From a checkpoint of a small transformer trained on Wikipedia.
Size: 13 layers, width 512, 3 heads of 128 (1 for keys and values), MLP 2048 GELU, vocabulary 41963.
Architecture: no biases in attention or MLP, tied embeddings.
Training: 850M tokens, 3241 steps.
Each number is 500 + 40 x the weight over its row's rms, rounded and kept within 0 to 999. Layers, rows and columns count from 0. Numbers have three digits each. The size before them is the row's rms in percent of the matrix's.

# layer 6 MLP down (transposed), 2048x512, rms 0.0802, rows 494-543, columns 448-511
095:533529466485534571450509517529499590512479539495476532545483481494442510441501551522526541476483519473543420504498471533367409508461545524431502501482478451519459489468504519473538570469440488
099:509453482522518513468505494495520476557479551515477486543547490497500524498511434513517503543472468473549526535566505503509463538479470535596488520505567530573537516482478561482566536533472480
096:569527464482499484505499501466516496555556417485454482410496509515459571507558403483516506479526503453487486494483545510491520514522457505494435485466504500517485521550546418460471554436534492
109:415518520500526503524513526535470532480453436464519478534506514514484461439447556531486510492510504494458487497484431528460528539424549507530490474521530526549535481491490499515464531441487504
094:483508536528481496396474452490521493523487425498492427547491530520461502496479447538568516435485466463494582438522497519432511477456554565457526444551493389520587543525521425502454534548526532
105:476486530460473519440407446534524479522488568524449503585457428508496461521568525445485488462476449580501503486484495527489515496460519515542509546487514511534442563463474582557527476482474476
109:492531492484502439461528525486556445505537587457540535496446499531493498505513560446461537467525473531492495496542492486497496501504517440491478564495568492508521482489593509483499428557456514
102:471471500485501498486530485547500501516517421507443552512497451504521489462410517524499404564530534487525418512461526495564510512483504528458495589475496402472434528536490587447496480489477499
101:531484505517467470488504493465494464493472512492461406516431448547457497497490509534563485503502514486466546440546458500437553456561522536534548494524475468495505472515420362480461446495483563
098:506487514523540511458469498486536462485487442463551500479495478486506475514498505490472438500485500540448492498489504481515462432458473514479502445453476515479510534589528509541452575455536491
101:449489543535497504455521492532481488469470558506474502570604537516494528485559572481411473479526543478569469546506501519437492562469511468497455469487498459441541529549555523518529541487496473
101:491565501492464454499510426470471480486517494434513486534539497439484561494477514471486513405526491491497449531471433527468490435525511472514514454466522509472580492546546521541506550459517442
097:491512447507473527446575534442493549562596488474446441490472497487415442571484566468485479432459528414531558503471457503495450471459512531448471554446527449525469417508488553481544522444467520
100:455470568498470526505529459568505503515513472522503495499544533505506520510441536532542462594538378517504409494476503484497509573559519509456481537565458516534488535497551489527467496482538531
096:446456504589484445505492500443480545566450547492547484555492540436566515499419476469483515543493471471535475497518494524523456556514559542494518512467467567496545481525490514424492543466491502
098:478581552494520527472518539515509550500491565476528519503482505468533525550485590502476525410449406441435503484448492471544489550472515511552563516490556516497475466489372537455515424478488419
100:523428469403403449465532508446503571502433515478551466517500547500454514548537569556482513478471501555442421481553505514518529459511455467511537518521517536539410589533480546530495494470540522
099:488471507430539571530494459528496537472517521482559483512508533414485481543507494474461468448525480617545547494496418475501422515536503498496469451488495424555479512451499436424492542491543540
095:484513484477523522478569492472509430480540518504493520501522541464486503532511516493494477513534563474451428515567446498412490522383555474363494469492478509494481514471522455485462453519538517
104:465576464495484467522478512444590487467523427529531519430556481547531497450484507469591530587521453501517475466516453459500525523490562457534497554447497463541476507446485480531520480559472491
110:517472489505524561528564535507558450509510507510490475527568493505515505501499442506556436511457452524535553486507527513513502522452464513518440485520475505462463529470527527503547518515456467
102:520547492508437491502533499564424466469545532505457514525455565468526550489508441490534550526429527487520498488486545534517588492538540522480441506562453481515519496582466469475508504528497449
092:437527514504491540515525546505539493488437499582469482459519456489497514539536477496516407546509443586532518507509516407460539442418549512524527509497520506507528484588478447456486438501489464
093:434424539443470444473529499570471517462513556553556532477531501521498578493543479472454509508501508527484504476425475461510437505465545448483522547448586420545474510534512520615550497490535555
105:536470434532517464527443511519539481433468517463520472463524480556547505460529494558525493531474479510507577441482464491521530484544561475482494542451499493478466547494493516517566453423506519
094:434432455475506520579510520523502478483421525527481547543520530487481482515546524426529458474515540544477506536505467491465563528499508486499535533522450489495511490496527499455456551528504390
098:568512509496440535490464431503520476526494547474493521423551390498512433499508478435478456490456586456459532545593431511480454512493583504455455530455532478448552470440556495503545520517486524
098:552548490476510476504441467547498581428501467539521423508465481526543538521481468577475486495444536474501525410519500518541477488487519492426494516553491440474567479490531493524464504530527455
101:456482440547572506554511472554536544418544521445521551501505526449470526549496466457470477472488482522560543476492488486548475452535456472501526500508449558518547481504558540515413495499511497
093:470547560495467531511535495471471468514514557509474584513486538534535453527455530544463490474483508427473513487526507488519475497438533555525510530460497469467500500439473586500512438492490489
105:465474454499519487502533480509479496528514526526512513512434514532536498512456571499529510506493527490465525546506486515433435583588488562532466507515501474444514459498487578498526451576476506
105:523518412512484474481489454526443554527453528538446511563524364524513490483500524435469525486500532530515466525536496425450497439659458524518563510555509457455482419523632517492482491430473485
100:474480558454533532484525474524486508489528523468548454548405444487523522440445464549511441528480593442409522523535503532541433423504480478476489495533473479474541524503548512446525410526552516
106:363521562382496470540480522468516506485460444469473518500420498525500544518560621446510456504459475548459494467523560461504575580561497479471539601473478490488541525460506556429476488475472511
097:536510544493464410556476493534522495541474538490436522532497520547471508543465507484456593517440448516482486498489513499517502469498466545571516568466475480488452415453502470477563531438532470
099:495466497557484452494468519449496477459526535488576485441503509566394478494523543452544432557517413546414399512517460450515475458521473505483487420476576458524515423517478512559469581513489481
098:571477471442485577476498474542485462466501566537574493478499517560534437516511457515528477475515551483504517497537496476526533465472507492518598492431467483479436515486399509565530416437486499
104:465521558587554528523501580528527522537499546487506494497510497479403498527501492461439540497514524532492458523524516517536481495545455461509514449426498550507530464482559521524496482535508525
102:528495522436462542503505504438417562589523445530506568535509538462523449562524496543488526376497522450453460506515509558473493531601518453461548515536504543536556509477482539481475488510467391
093:465511528385458601452473496503537461525488483537453599527524525517524484518526535486533464516553491499472477434427451492519505464516518479542487521555590462525560490524499542528526452509487451
102:458501402440506473467491514555502469463467537558498503449481463454540475501489500558508481528546422457500518488520477567525507502432498527556511523492490477495479529450461377537511430521508519
092:512380487490455526395529498489512492463546505483488492449454493526435461483529405495473467471566504538545498502512528488488545453548506604457550481506521522540491560512487535519479498494612484
091:433530524494486544460517469478468469441482565486515549504600504418485483536457513433491513504528463549479474539450517419483444499510565536509529514520479501420440496491412555582463570506528452
098:512570496525424528622476483503411471516525562505492544476502529541530495560479524524501517462436455596534569447441499482466495477560532451541531561520571478546526489516485474556561484536462527
110:482458540494554531574410504548537435487481505481586509498460527514439508517508487483527511493553585382521576519505529504540532518528436504528507568471489490474428555537380507497509515517516472
092:451515500479456480492520557544474557564547502480557461498490500526514532429544495518504491481500464456489522519492530549500474510501466515507572480506506527512505439524559518527461516480509463
099:465515521422511494450438507545544507529510454451476525581543513452471482419520529465490434536495399513514481499469473482526538499565429509510417540595483457515493477445510491508518525538524403
124:465447515478524499436475433533456557540590572546514510454517505434497456433528519538493528480488510466459427447532443463481483519468505448520440516560533464474507510506495496472519483451454471
097:521467546495613535482475565430537415503484457501470464502517486552498554548502528493521515495406527449453483437486488497482539518562467458522418482541507508546517509526526515537482470522486469
095:553534455482472421464476494476484495487522528462510556496586531517481514455532465553487504498472509493539475502497560512476503483500459486498522467536522564508531542526489541451540461555473514
# layer 6 MLP up, 2048x512, rms 0.0815, rows 495-544, columns 448-511
093:500534561441478525508498457518507448517443484444461439540548557550540426525465601530498475527496502478489546488476488582493510499517496526477512509485466503513505479477482509527455519443432476
099:537501544457469521454495507571521480490505543489554490561502499478594517469490556525470553577454497491471405555516465469509475472428511495463538488453578458490548435494494597498528563497484515
106:472518490486517448592549477544489537505471515516527520486452447520488454441475527512570526565525529491519447405480524491478492543511453480515541504468510561572528512482579410505587556415505452
096:496482471500539477588464523515503538485468497452509576506491546513524497535561517526459537553468533518467428506490511483607448495582522459569515545474530512492462485490481528538545498504548455
116:610497499520513525477513513478528451471472523498516513479580550488481545469461456505421468510503508579477543519527535554501472472459457435521537443505474514520509512508525526547415506513535561
103:511603570577499492550563453514552548454523476471546488417471491542513554512515475529591546501515529468462543426577545494520438542525461554495517532458527483479533573475492561480436535568466491
098:518510476527483520503390510454520438512515479494494488524514558547517553474542482524505538544511451601573479521538490471481463520552478551532424500512474486520480487532553477454579488537479560
097:488499469470411460483495470532506526488466490492539478501515480528415503478471401499505472405518524482428500534506479543483551559471443481475437523435510485508521482493502520510538542478448473
101:549497486538484491518501492527516613493468465537533570560494547532544503478528432524521536559513472527506487480563535477402584465501516511562438455505472520495549545485480551537535528461498500
103:542490507437481515459424467433508446544488496501479462474524488534499508556451511484499482531454480526532490514534480517463402564539562462485458498599484437560566422397527516452485494554517525
101:473498374572539478538521476506512528555510553502493497493577522477508537474536520559462472509464483546498458513466521454487480532499518527502516502545453483547527463540520557503522567503491517
097:486522510540467496554492446513563422585450532471489508471461410512525559452468444523468536552541527456515473560492502451495495511588447507475541502485518594490468563492514454517454491508481477
106:484494454480475454486471442487487486480512583471481432467527613559544389541489489493405492565518493528460461498479509543524541524506476482427469421468530474535496514521518525500560524439436507
098:510499504447475525389481451490471495444562530513512477527504516528471444436588469469500509517496546555548478391457567523456500481508503487434437440479488481482491490505471493569590508513439519
104:533536499493435527461491449498466523466501603549534418445488461520478487480491539533515499488467475559445533510443524480534497533464558498541522534487488499370527547532508468450467529561486526
098:494489519593531499519532497485519515539594486497439507500539533510523453445443452508527443465508548439504499537479511554549469507489464535525488549535428573470601502462504537492522523434474462
100:530448460534462398556506395528484394516473563447524466453471481545482527565503445521543424538465504506519508534414463488489465431484530457512525491504536492481565499543527499517472538460520538
099:492522481474461487510476480506490509504494469557497497530488471509502542460528480489465537519494422519499603451493455466566466494512521540575535476551517499462487528498465569552570482475458471
103:480499497447453532495512523505460535551518484560329502479452470514507531504390528477639519471508589458506499470410448540539461494510439522454495493493462502497547458576504498550518539445549473
101:550503465511591546508481532457506508520476462442493508477468517462518469431587524466445443464564540453535540549518462518592549468422446515459452548477545554401531465496427480492433472558492496
093:515534440425532481522399598493552397520506466458535477562470428512490518483569535466424453464465638450600417433528542459518414505492447441434491399529495488522471483457537489496534506545588424
102:520486429474558499498511451497427544482515533433455535499499483464498451506446553471510508399364500509553494438511475478477528486533527524503555481505502511508508538537488517482529523490448593
101:473573439500523580506492476421498546493481452419482411508467516497545486477501533502450509454494487481507495533565550474524523506547491490525441546519485566514495424529537417502534600517376466
106:451541505456492494538511472552442513484476538402509469485479511548458544544517591567473505502448515503429531545531548509450534491499445486474429511508548566576512507460589501419490490498536461
102:513528478511458518470489441517516478536509526521449468480527578474491532591451508553503420546464495488511524520541482489497520506502472548508490466509549501472493512500612534493479411581529492
096:548455472464460441506460449468462556498455481519438482477507533500491498467451553488451554472484516522468487567587473498496553491529511515554461515528535458473441549506495561499463537487554504
097:490525531486505502524462514522461512524459544527521515537500471481461410491463496498514461487599444470498536511483506460573518580540494540527468533429471546464505484404435545447511489446548580
098:487514557530448536504497567477508561520442520592474514468498447500525529461546527484523556517466477508505448483509467511412498455510489446456496459431523569463431440486501529462508442454465489
093:490487470490494471506465504533495510423445491535465435513480460512474431464501494509517546458458540506482546467494486511490498494589524518511459468541467525510498460525502446515439498491500533
108:468498495526503465441517520503531495560503472485495457493465501554523466565535508479593516474458473519528477478502447499462427493474526495487542436474530552430535433504487518498467541577501514
107:525493541482538526571433493465523520534577510487450533496421516502560501471505447492559497469567484435487475537610510491449546443479523536517500478546515546592447530557523456482455521481450482
102:503544408571509421519477445457496557474524544506478567489505519531435456510588519551510499460488547468454505451538456509454564451560516578451491471499463498519506573469493517454501515523533578
109:497480450476494538477510488567519499492517532476512479457517468474440469526433468534491526517491487556466517447506596454506435493437462527534489424410538509418488541494492452554493504482498492
094:526506431496526555502587483544517505453456512543468542504483521528545460456532574459480451493550457545492539531464471478569448503528513521490541435505482548373507494517462493477449507515463469
098:542525479504582498548528428525495485549489477512507493526479490463484545444495498464504486539527531592559522488537422480503529460478498477519510550577530542486548479533527469472455422484532486
095:474507494501492481479543453605451552536505546488395562481538432506487506468483463477521517487469436505491536484510613505482555502495463527510415579472499445489524508484451530497525515456498454
096:572498515527489595516453451514457460511454490550489475497429512463592509495528500481511469535500522489503524491499510526496482522503486588482422493538531495456503537457499566515524476512466476
098:504500519511474482546569515458561443489502421482528539477528496469512493516529473455511555460581513544443464503500527470524484448574457497534550476467504535483474507555477456558524469485519512
094:516474474558510481547537473530573554432488520530513438501496536551521510557449456498503514532519517477498487479438476448453458480478408487520517475454544540467496483515485474468462500427552571
103:549486518457507451490526530510460547523520553490492480547523519440517533498499472464499507412495561522545455477467503510515518516478526530492537471407521513514538487506476517429489472465501431
099:558516472469512510517475569519514486490459389519538568573455538464539490585525558509509487503498518472501484536446481519537440529539470484514438531608438475530477464572596529451474499469380499
099:536530534459477480559519462517474486509507479504477479546465464541484578527539501486540468506524549443541505507516491501537493499490386493530533424500503496568512475494560510469540477500490519
096:471495525531550502440535408519518496474474516515453471493510490445476556528466501485495519473490457557532514514556506465458509481521459492471448510500538487511495526536493514501464441491458471
107:540508521470466446478514484484487502476464492459505501527557500506506485519545514449476481482506458497479451495548506427464503508465514463455413508452445432506494490504491466511396527490584489
090:481623489400488464518522466431516514506467544550404509473449493473444504531548515557487459594502588554479543473444459511507475492508484503452462509462460505480521598526505474562481517452536566
097:554522514579493386454471466545480494487495464571490591532563500506505525520442476505586507469486515443519539442494476497528501490492516380526543500453506433543458582534469461500441499523499533
118:505458455544508523456462449514450541496479488497496548443479536500468461514536490490540449516495522443532507505506483531512491467492517489490525486537505408443576500468551502576476466533458534
097:466532497521461542439554432467561546449451502531553513402466540536546535506475473427445512502525462587492552493518460523499521452460539506515474527539528472436437574575487394482511510467553478
100:539484537472504570442507442552480600516507517538468517507577465537511484502472511444543524478487569511522496479509451454493459589540493540488544496555481453524482489489544587467492458514481476
099:518508506536557554510485491509526489485502516496434524549457486511445522482514467490500518526511579557493587561486458495440557397520538524485556547496500508483511580520403507532479458501495491